config = dict(
    num_hidden_layers=16,
    hidden_act='swiglu',
    norm='layernorm',
    rope_fraction=1.0,
    qk_norm=False,
    beta2=0.95,
    decay_shape='sqrt',
)
Each number is 500 + 25 x the weight over the matrix's rms, rounded and kept within 0 to 999. Layers, rows and columns count from 0. Numbers have three digits each.

# layer 9 MLP up, 448x224, rms 0.0944, rows 402-405, columns 0-223
492462515451523495474507488490519518500418502489445481526515460546508522499490489487542523476535508487481486504463505469511522448465535500464489477504529493484505502507488537529482529518494473466513479517519522510498513467483454511527486509503512454512491488511513506476487484529450478533509478529501489521537555488470502539500478520518499498523555516483458487484523507515515535508546470503565489468512502488480467464513517508487525526477517505518508487493537474498504509524512473503501479510507516489501455523486524528482558476465475520506499503509471515501507571479480478500474481493506518493542493468487536481529526543504527508516499501511570518516520511482504494492529
499507510499497501518476478492500479503550507466502531517515488511491469541523514521510507455513504522564498493518483527508476510464529518519476447491496485531514519488514482535458473481523486467503517465482516505470522514499542534494507494528529468539500484459515497431449498504454484452499442462528487521501498494490491516519457493470488457496492509529506531531489516445494476464503518509507496470476510483533525509500485513504536482484514522504537494525519478462449486523551501486529496509469477477543547508463484496563506495563527457533494530504483519524469486508467488489466470469519464491495484504466506504537495523503520463434527548482533542500518490478506506502466
483459494516476508499481482452477485475532530485491467488501514513483497523465503509487468457501511471530492535512449514538461485519525502509516502456510509524534496508487514491484520486503480465497513492506504492520491462490507500474511512512522516463485558520542540478520502489521453498528512535548471515500501460484512465520520534496470513525491509503523501477505479502520529474481513523560453472489459482503465517482528521513515515481530491513521471515526504511483450469478550491510488500506485449479494497545518496500506457494457494485472548458515487495452455510491527463508498477522504485510502456519527515506540520490481468510496483503479487515432515528518503450541
500487508520501455513475532501505465487495531481521478518442499554494557538465523505450532523474512477512483510470525509493519509497505486506494529512562504506482496494468529557465493487485499497471507490510527506522482486515542463493496480473508541486490481503504495465478484514500504482499496448471535487538511503526477547476481473498496516466525492520473514474491502516544489495501495519512500459557488507478494491519534508502492488500506474521513512472494550539502468478474504494533510552499534539483507465522489486492523541556487448586473469453462551527545480504487452479488482490477492505525488496494502470504479494469511483493483494470509513482518511496510485532503
# layer 9 MLP down (transposed), 448x224, rms 0.0922, rows 402-405, columns 0-223
498527531503531492476494509543517518533533503508497503495504494464542500487500513532479475522482516485518507497529472470536512522484483515535469496488467467495515508514500521510479511499480517485481525476502489505496511512499521501514519536497540477510497551517496470521510527483501562431477513500488534523484473526513504481486525522462505545485492517481492500511503489490472496482462493469487489512516509489544509538493504548479523502490491515537540489502498494532513539490471465532535470478478478486496472502516493489518482509429506496533494513492485501486493495478508444526498484518468502524507516488519516511463438476447493505507490503496496501469484503519481540471493
529528519509524507510467480493515516501525485519480528511490526539514517478481516509509487483516491487531479466527466559486436625431500506498486488486519493494484478501480524515492486487440503508484504509480536499516509497491510477537512473454486481452475481478523497507484484527491481415523529480492537455517505520435484503488503466482481453479470479521479558509473482505524476496515502500486518520525529493523477513512540504508457495491488476499527467575508505479465525504530508519477501549510525476485509493520494482529507472520476511508515500491506525472471492516474486525482444465476546509462506479505514475517507481519497489491503465529496537505505499487521487502500
458475512527472515508504523518513489565547534494485499468526494528499524493495508470502515468518519465498510534495473480456519530490470509514492466498496523460545461494507473510501514493478495470480532488523493467522447489520490502521519505507516502507477509504495576499486496475504522541522535506491524481508448486507501484505490489503509496437482519464489477439459478445501523513511531483497464489501501491513534573485524531485503547506501445534504512520497518506466464473520492550505492491576487470519521499500522501534490471477473464497510489461490520484497518505502492516512518500528429489519534511553495480507522543504512486503482463478513528479470470517529523487520
521530498497482514521469530495500548514511514511488419520482522515491516477505522485487500518477538550522490551489498564498515519499506484509487519485563524497494495507507495568491429512506467504521505525466485478489511489502467461519487523471499483470500483520538493480478530529453489501479480523464512449504511510486484500486491505490516562489472478505530515503527506508452494493484506485483496489554463494507510500462462516531515493496481438489482495505464541498501481501473496537489504521503490490525548459564485514514511503486522455533507473501511527481543481510524529524519507507491520532509510440503513509509450496461475484540512481445522539466491525524488527549511
# layer 9 MLP gate, 448x224, rms 0.0956, rows 403-406, columns 0-223
464479518457507512486466512487495469542535462527483492463489488493454498480488519505497501555504523477509490509475474499479527504439507510522496494528486471545534500492515502511504543512487475536454539457545502490510497527493483490470495506491474517519516517453480516558531508472498488530520536531498492496502537526461498497510501461505512516478504476531498433466480476457514561483487519500509495519517462479451480485490514501535464516507473511517506530533462535479441516496474507487506479488518485477525510480511516462545485517478501520513506485520450540481477480484458549494473544541507446522477494516473505495527523493449523494492482482503509490495495483519543559465489
496516488506467556549498495462561487489532510480433495520462499515466549511470530491442513465514520498498464551507452459501490503477521530473489496455531530474514488536471508462484498494486507474492492479485495518498467524523500522536490497490463497454500526461530554491502461463498473503516507486517510482538507513516493529552499504524483486464503471428477514442487482492501521501489527506519487520482496459467519500508524490528517514477534499519510516526491490534511500490480470521502509504530517476513450484525508482536517451477491434506521522473502517500535447540548488449532504481524517526511515506506486500500494517514508491557512521507548532482492481537479505520557
503505425542502496532512474508505508455518511533508478501499503469522439463496527496476478508483532484486492503498480519464446510502483538492485501481518500524514529472488455509490544432500504561511499436582508500504517515446480499480500537550489517546473485520550499514526522493536518553510504535544531519484477488463529595482509501462501500458522517504494490489498511554504481520496510502495529494498483484508496522532501476463527508467532512516502494512459551492480463464469503484516498503522481507523488508501475488488523481517467498474466516514475521518487485496500520522494480477499503456533485505503497498511522497494442494477558515467544523526508490508490517486497
529491497544514489502472447561512491482482537509480506536526493492510475461496576469511533490487536532504476528453512494469466521514506506491494526501543513473472499447501475509477471503503501497471484475497454530473470502489477488558471512532479564463479416568472480526532506563523509486573550533477483487513500492490479485484501488497540459493495478515515498490483501526503490497523483474519516545477475486516537498476525513491495505532516527511522499499479515505489477518494527536490552478487503479457516512476460479490478516523485500509496530540475555493488499529515491487475539529506484478505523488524514480491501515492488512478505544498508529531494486475494505496493